config = dict(
    activation='gelu',
    norm='layernorm',
    positions='rope',
    init_std_qkv=0.041,
    init_std_up=0.041,
    decay_shape='linear',
    final_lr_fraction=0.0,
    train_tokens=155300000,
)
Each number is 128 + 24 x the weight over its row's rms, rounded and kept within 0 to 255. Layers, rows and columns count from 0. Numbers have three digits each. The size before them is the row's rms in percent of the matrix's.

# k: layer 3 attention key, 192x192, rms 0.177, rows 115-127, columns 0-95
# q: layer 3 attention query, 192x192, rms 0.179, rows 116-127, columns 0-95
# v: layer 3 attention value, 192x192, rms 0.169, rows 96-115, columns 0-95
# o: layer 3 attention output (transposed), 192x192, rms 0.153, rows 96-114, columns 0-95
k115 091:079155154176097135124135106116130133161128140111154109147129104118139179108130115125102104111104112108109127148108112098148140119112116153118090133099155130125169181142176112167114112112115139112115157158144125107108096133111163166136131186134146159111123120134178131141137133156154125108
q116 103:159108116077202148130141137132105133120189127096117116092165134067158114116097132140141083148156099129135136109155133138123148103099123114154083142116167126157100079124113139103126148131132080156134144145142118139134161105131105126113117083154153110118124091089098134135143163158132123147
k116 105:114126160116143133133118108110111125119140143117137164172163145107126150099101133119142141128143137121093155114128156120109112161138151131199105130157128120136107094094147145158136119109104106127100128133155101125074106146127138111112114105094152153157113148143144126105126125154148144110
q117 103:116132111137155149150130130075146182096103121111089112099105127127141134166110129147159120109085117117136108150118123106154140093126115110143108142104123126104134168152120122152113126174150146089114120112132162103159141127134106151106093162129164121175075109102097171103100160105083145133
k117 101:140112146133112157118114111139136098168093199121126180099156116096164103122099138092098105135169137106120145165108126165141134162125104096137130154135131155119110193118125074077106137148128127133098084109101157103121144153076146152104122138086145117104094158118140103110111120116117107116
q118 103:144105166131160138126101142161131124125118095098173111118088131169121143111162076111162137157115084095136121095149128130137128099135139121110170136112117126124123152138131135102127157096142126089129110091124163124146134095113116121152115079142118113137127098108134132172150141164061130174
k118 097:145117098119123159122142106131166130150151106127152110190151154143130150095129136125127093122094130128124169102124106140132131124124126072131104105134139171125115167134129092153163121113125095166097106137118121134098131086128060153124120101136099128096122158100097137163158128115128125125
q119 104:093105149151156130100147122114168140133138106111200138140171128126132118159149169132145080130084129105153115103146130113126116132131148167115130121074109085105135088119076145170150144158159118131117143107149148133137115137115143130144155172131131156131144127119123163091184120121125139118
k119 100:128072136120126105152113154139108111128120168155132194098116135114188110155114136124110120120095134175110139118130108138117137149166156114165077102118120113123151128106145125148115173188128072124193155097105124142110120116118142157156138107066148132121150125145144072150139114134097130132
q120 113:115154130098146151132105133095127119117121159160114141130147148133149093153102101156173144121093143152124129111137090153099131137150151145154139116122151121143154081127143171113142143168132161122125122137121171091133097135105164183171109143108154071168125109151149151135134121140123117096
k120 098:102111101121128131125143169195136127123141197079181106090109123137147071134159113145193119149153104103142121077128125108088106150170149129119102161118104157137134105142174174165128126106079126156088185121140140131124137125105132151140151119155125132139110115145162126155164080103159106113
q121 104:109134127148114176130116128095130113084132126104175136121116123146099139147142069137137126181117134122141158148168114163125108113160100126144153145155122142105158124144122143130150154115076135155107139140108135129128137134099175122139124141188152178138147130133144125176146084129157134154
k121 103:140138108120111130124123147122051140116124139144110093131105136133092107079179118097120134122137113101129128099083132145151109137134098081152090105146113149098129131174136128133155132126157124170134180137103160109126130101100118077183143104191117116154125145074148146130148102136103091161
q122 104:159115094091122135115168162166121114183072138122136124096123109125153109122120153120142075124105132121076141144169103163119143121115132099085111154119154159138101151124110154126147136161134134169093137160104125144140156110105129106094132096128108130145174131141157121120123135126113147161
k122 111:148097133102133109136100156081099152109099147138159144145144117123141106136123106129088121145160131103092159146175128168163137168108125142108094101140120135140136080132099131122155128146139140135078140086130141117080092136110124098114142067158121123129108140143105137184117173128131154127
q123 096:138127085151147124183093136145149165137135121118171139166121168131108104128123141144115108158108141152167124112117129123134174083089146135118107173155150120140099126119131174089120155132138127157134130128133142148146104126099161149090133123098107117161106119082138117115159120123153153064
k123 094:121052124132133134144118133151118197089134105121145151103114108098132123108111130157108105106146124145115151104103185136175130130077137129124136147151106117099109147138124134107135139093119103158112157117115120165127133129144081152131130140159140096134105114156151135142149153132104132082
q124 098:145119076143125131121096104106126143116147131136140147089105124117081134123157127170106139111131111137120082105096091140132106161107078075157108161141103127101120091140120131089157082132134121086091166142149082114141138117162155149179120145138147133137125122135104126145125145129146173126
k124 095:165103115113101117140121111158178137137170115162089124090130135117136079104152138115156148113126130158081092099139099128140116136106107113121088130112123097144141157122184108161147098153095128106145158161161097136131144105164145143125088140104117168151127106108105066123133104106131139096
q125 101:131109111104154135147174125130097078169124126121148113111108128125145154146126121092104152115130098168144121155111129150094111143105151111179142097101157100163141151160107157128124147144132152105117096114119075121157134146119154159111096073172143141116115053106155149150119105118143131147
k125 101:132098094153162128148184160105130142152124183123113094114128144111081103127073140096133089157142119160153105131115110182115176157141127140113130131111142127133145090137128177102141108148130097101116120115146140131099156137111110092109179099104134116120109098116089124130153125160121140154
q126 099:117079141106145147123134091119095148109141098130154097163159102098146164143099134142149115125131097138129132140112111165114142142120137131139092152156145089116131141147127067102124143074126145128088155154149135165099089105124166120102116189153126160112140119136135123180138153103129157111
k126 101:142130126111127152137140146080121123158140059140139121144096132094142143104175160080168103136128088140111135160154093138131147091150165114152124141138132145105094089149113129125125084112125152163155167138182144148111169121127163121141142110104112139131137128108145091171141138109110113117
q127 100:153143094120119125127119139073110140139145166142099143113120139125093109137115164115090128128124124146121145080108150112135100148127180114134129109136087110126127139150103103072129152130130101148159164145124115149129131118120151091140174129112125112153117141163134106094111154130116126134
k127 095:124153138129131136121121132113160160102176132130134135087079072139146099138094109105130081147169130091131145135111103088124133094166142131120120158146126107089138093148118104124108108090143107088140143114119160102119139117159140140105143178168135147098119103167113111139115150107169130134
v96 095:141133095147118161125106128117127149105131070139090109151135134156139127176155153151142116139113139102106143145138125138139121075183148092140138166119089102103167118103100125143110088143136136135104170128104079092129145147148120137114150144134119130176135152153148122102126140125110164143
o96 095:101100175119174094155141131150122125147143152102148167105114130151078103102121146118118136148112090149155139126126105142125119186137154185121083112154189155120094131122150129143142128097162123162165134145150144102147136106141110143128130099108145149103105089126108156148151105127141127156
v97 091:132170138121154139157140076090145080120164095101127161112146133096113140085110131095098159135153127147093120194107111107109140143074127135155165149107151117176129131130156115140137145155150140126120135111172099119130144077187166092133148108101128143127135117144125164135107117102118093120
o97 095:109129094172048111130149161124101186134088120143147113102113094134183094196141135108116070121118108102107127116135119129153132129165132135135116092128124155117122175154138124130147130121137119161095117098091146133148107125124125163108126151124155097118144133130145102052164084170128148113
v98 093:145134135098126114138166142166095128154136138086137145141121157163119116129135155118125144138156125159141142125166154121145129125127142103119083131122107086120161152138107130131119142151099136125086142138111124102152163091144097156090114109049117115138127133109164147104144170130094155114
o98 079:147098126113127136144141119109139106151140154087149103093129136118125113122131097125122121132094093115129101125163105083125095130114142149124161124107136131145092094105153164128117138138185145119175145133145175176122117156155134121127130136136111115137125093111089074161149090116120103134
v99 107:119134125121154108108104127072079131123141126099112156105109136141161090147151152136113127123169156130131096139137113128157093138150159133132107123109134167109156121096071106108126108193133143132174139124103133152129132145104126116131116129130108129122147116149160149096123123122121186109
o99 098:150112148134078130150126120128130126144103152144107119127142121152111140086097103102088125126102068137124107092131128115128159092127147138157124129138123151120082118146139187146130158112094170155110111146122120090131134163118128124152106119095134150136097145109101111133120130146137119131
v100 100:110095142148114152121135147121144134145161137128117142102142104129079135117136091075139144095124106157147130152103151112118177173136114129168128094139123164118170122117176133130123169125120109140054143091151176085150119080105178158163159166146130102160139133111130139099151123160148117154
o100 088:093148144127135110112150138106073120103112110129148112121108124142150123158127138131114089132138124112143155089098096161105101115118117117093114172124104127127141136108114088097152134096143135095165133115124134155113105106103094077135134082165121140104118156116146148152096121120117132133
v101 094:162134098168165133124155082145113140175076173114102092087107134088141141135137124134101152150117142141091172133101141152149100149105115145138120117159149164124146118169169108146112128113178132128105110123100117134135110082149133136103113067144109148195143131134114150151097127134170093161
o101 091:095120160148119104134130148109112152135171109133169189155135139114133121130151107126116093100121119126109149125079150102093136157132161144144094122176115091154135122099090123119111132109134097148122140128133141098121127176099123163156114188142151133143149147120145087115161115119115128072
v102 092:083139136142117117173082113128137130112144139164143110135132135136122134120094104134144132135132107136141144153137162124159099096116152135136116131142147105150173105133135134137155104141108084117163121097086108104114113105115144160127162104150175091094090136140116139102142106132104156157
o102 090:151113129108134162129158128148116096137120076131112182134127123103118107093151110142119117108142201102135105085107121113162155156114101124102113154139129150123136158102135138136129111103114171112103156176106138166117147084126159087125137156111115179114157126108157132126143116158092114135
v103 092:120166142151105134132143095123151132150140145168118160122122106087111092092141149115126163078087160119179104156139118143113096128137135208136126130172167143121169135115129093115082131161129143118113115122071136120095113145128162138117140098123111146124083156097179110162114152144156075108
o103 086:133142098140137143121107170092141127117101161113141118173139097124150098109111098184143097148119120131123141086117139129115150139104143074122094136120081090121088147161107147155161155108128112106156132098143090180100126116134154125145089133106096104135129171135126135124147127137116158139
v104 091:146130117096121187114132191134125117083123119176141112123136141131168087106131118117123113120124127133080167126074113111112116115135138120102105109173154125140150136153121131085104133110116142084100117175094116100123159192087126140128147144149129134137102126111153130139103119161163122142
o104 085:114155146092140120136136085151180123140150166133124111147128120147111141123133120131151131124128116111130079094144133162117104171126151134150126111111131142100133088133164128154129102102142174159150153109125101142137142086152129079126124133118080110145128078110084129162161159059133140123
v105 088:099122120120152112157133134164177125140131096139115065128117143158121110101140129137122128128166152170100093166160139115142093138112110159147131100141125157156137109127160121092127161153161117130100121126088167071136163156153131137119093173170154125154105120109111108142081105153164142124
o105 082:135131138136127159083139134126110148139161114146116167113135143098109135187085093109121127127097159147155120092123107144167114131154160123116140163124133080098164111158142140176108104076083158105086142113122136166089084119102140145125121081091105123121138152098193137150109142135132132148
v106 093:118133128148133145100109115135155112137141120121135108110187140101147114133151122142149160124146124104099136124125117133128139085134120080131122092159097161092090150145097176175139160140087124133122106113159119107137115153132113135181141151127121137134098172128098132068091181128116097130
o106 082:137142124114087104152108137120160146117096152095112162133142141140139120161117160094119128095118140170136140145130130146135153104118120150164125147127173073104112145108101104094081106131138130122137115161117108097118086121089155149087110109124109113083159141092124180172154103149139128148
v107 096:134128154132122095081143137138124091118158119142161137158130150115104179112137142127121109123109102127142100177123110086083135189116124073133138133104113115157135123120110190178126107137098107125144129127110125165099127112157157110111114104110143127146148107144129127138116094162148119160
o107 090:116159120143143129150102157139165170127100111136132164137150144141160080106107104124125094147126180152127125142130120145166136167135148184101133136163112155110134119137122108106165120134157139118134154075106159138110132081151125078157155100126106104140089136097100155139143139127127144145
v108 095:123107117152091138162116174151088097099117135156101119107108157137110118124139103135130138144087143123070155069139136140124119145149138127124157113102137121163123119151110144102119180158147165130130157124086146111128106139122105059149080108148130116121146133113097145144139101143143113116
o108 087:151139111101125109108159103157123145172140143108152087146114143125146123110122101085136153145144101135200070143153057164114105150104134132124173107124111129128122077102167117146146122091133109147118081157146164164113145096127116147125155144155081128152129126106140107141108156137082124105
v109 098:154092170168128145090104120140136130124120132170127184110135112144101114103114120116129111099141158191119135166153116123155128137153132107111099151108133139100124133114094103145198146141105112186107143128130090160132115134119158104147148123160106170077141122119102108106103142165129127122
o109 090:135169106096173132142139146148118127103149121127102142128096165157183142154147137130105128156111123117182088130111166153124151120089142159147130125133132097128121168106136156132073100123076130085101115128137178095092118090148136134092126153097144074130119140119153168134081105104121073130
v110 089:123148119118103149128119106110144172127172144105124131092168115148173140138148159118127119161108111096157108149102136131089115114140157088166098131107130158119119103118110177123146097193136114094102120158140166113120130126142138124154111076139155127099122139153122126117159119143106127132
o110 079:134128132109136131114104110167094113138134135128101138160098137125090137128112103110116132160167143137078127146156126159157186133108131123146160105109108170152078133152121099115113154110112144177166150104133116141076120106171108150136129154115135119151098143100161118173106123097119125105
v111 092:160090180137124139136126109078165100149122139155161140173143115102092135132092158127085142106111128143121167153122109118109118146166133113118137103144132101135106127115106136094147178147135155120093096129139119099155191114091130143112094132118153121142109126142150123143123108099128111120
o111 088:092137080099129107140105125127098181135112117158098106097113131148123131106147122114139127114157101152136149101162115145132134140145116131105104098113148104172147099124148127096128088146092083060159185130121147173124150113144145155117127119131128135110195135123137119156157145106135125164
v112 095:108136079100186209110140157090121134126106138135147131154122175089132123133144107126134105103117095153129112083093074139130126118133082121155140119091097133104097098125133130162130133122144120145137085136156141114174138081137125147086143173096129127089129149133105132154126127140107163118
o112 090:144106131109144073158152128164142110124175118124123125119105106151149152112115123120080145097127095115143136156151143074139147102142127125135140143102183147095093153133108096107108157160151141116158154166106102108054133165081137107138124123150119142146117101133138126121150110116146065136
v113 093:090137101118167137120125133120094111118173113103162166101158150128075137156114145099147133134116108089101135127129135157106121138126126083174116109132139141109123104117120143134108139117112125132133119128092117114099166167145103148135118138112151134137146103081099099097146074099111136164
o113 076:162131149112133140171111154133150172125120104144127080150097154124118113098151144113081116123147109145124129140130120148129139122145153159109157089099148085121145079133102142119125102097138151097129109156132107166158136078101126124150156106156115124119127168150150114118140152151103083102
v114 099:086144141097112106111136157148118090118103106118154139126131173152138121128152105112145132101158093111157163147104112130148139122125143138132128112158126159144132083083143124148117155131129119160100129138131136160118134091138086110098155139108130123128088173116091140136130083152123168119
o114 081:143141153149136169133155111175114128161123128133110095169140114107125181086124136137119107150078134131144105130138157122096108111158110136138146185057140103150085151126134085125136083116169148136162115120136114102119112136120162148146121071168162142145147103111175163120153166107090102125
v115 102:140151116179152190140116125154150169155144151162095120097114124097149171158114131135152125103120146134119126167127112143124180112117079106150114118099093161116132144118128130120121112125109121148168130159170115095126133110130145146139132152085082125116140141137161173111152109146167106099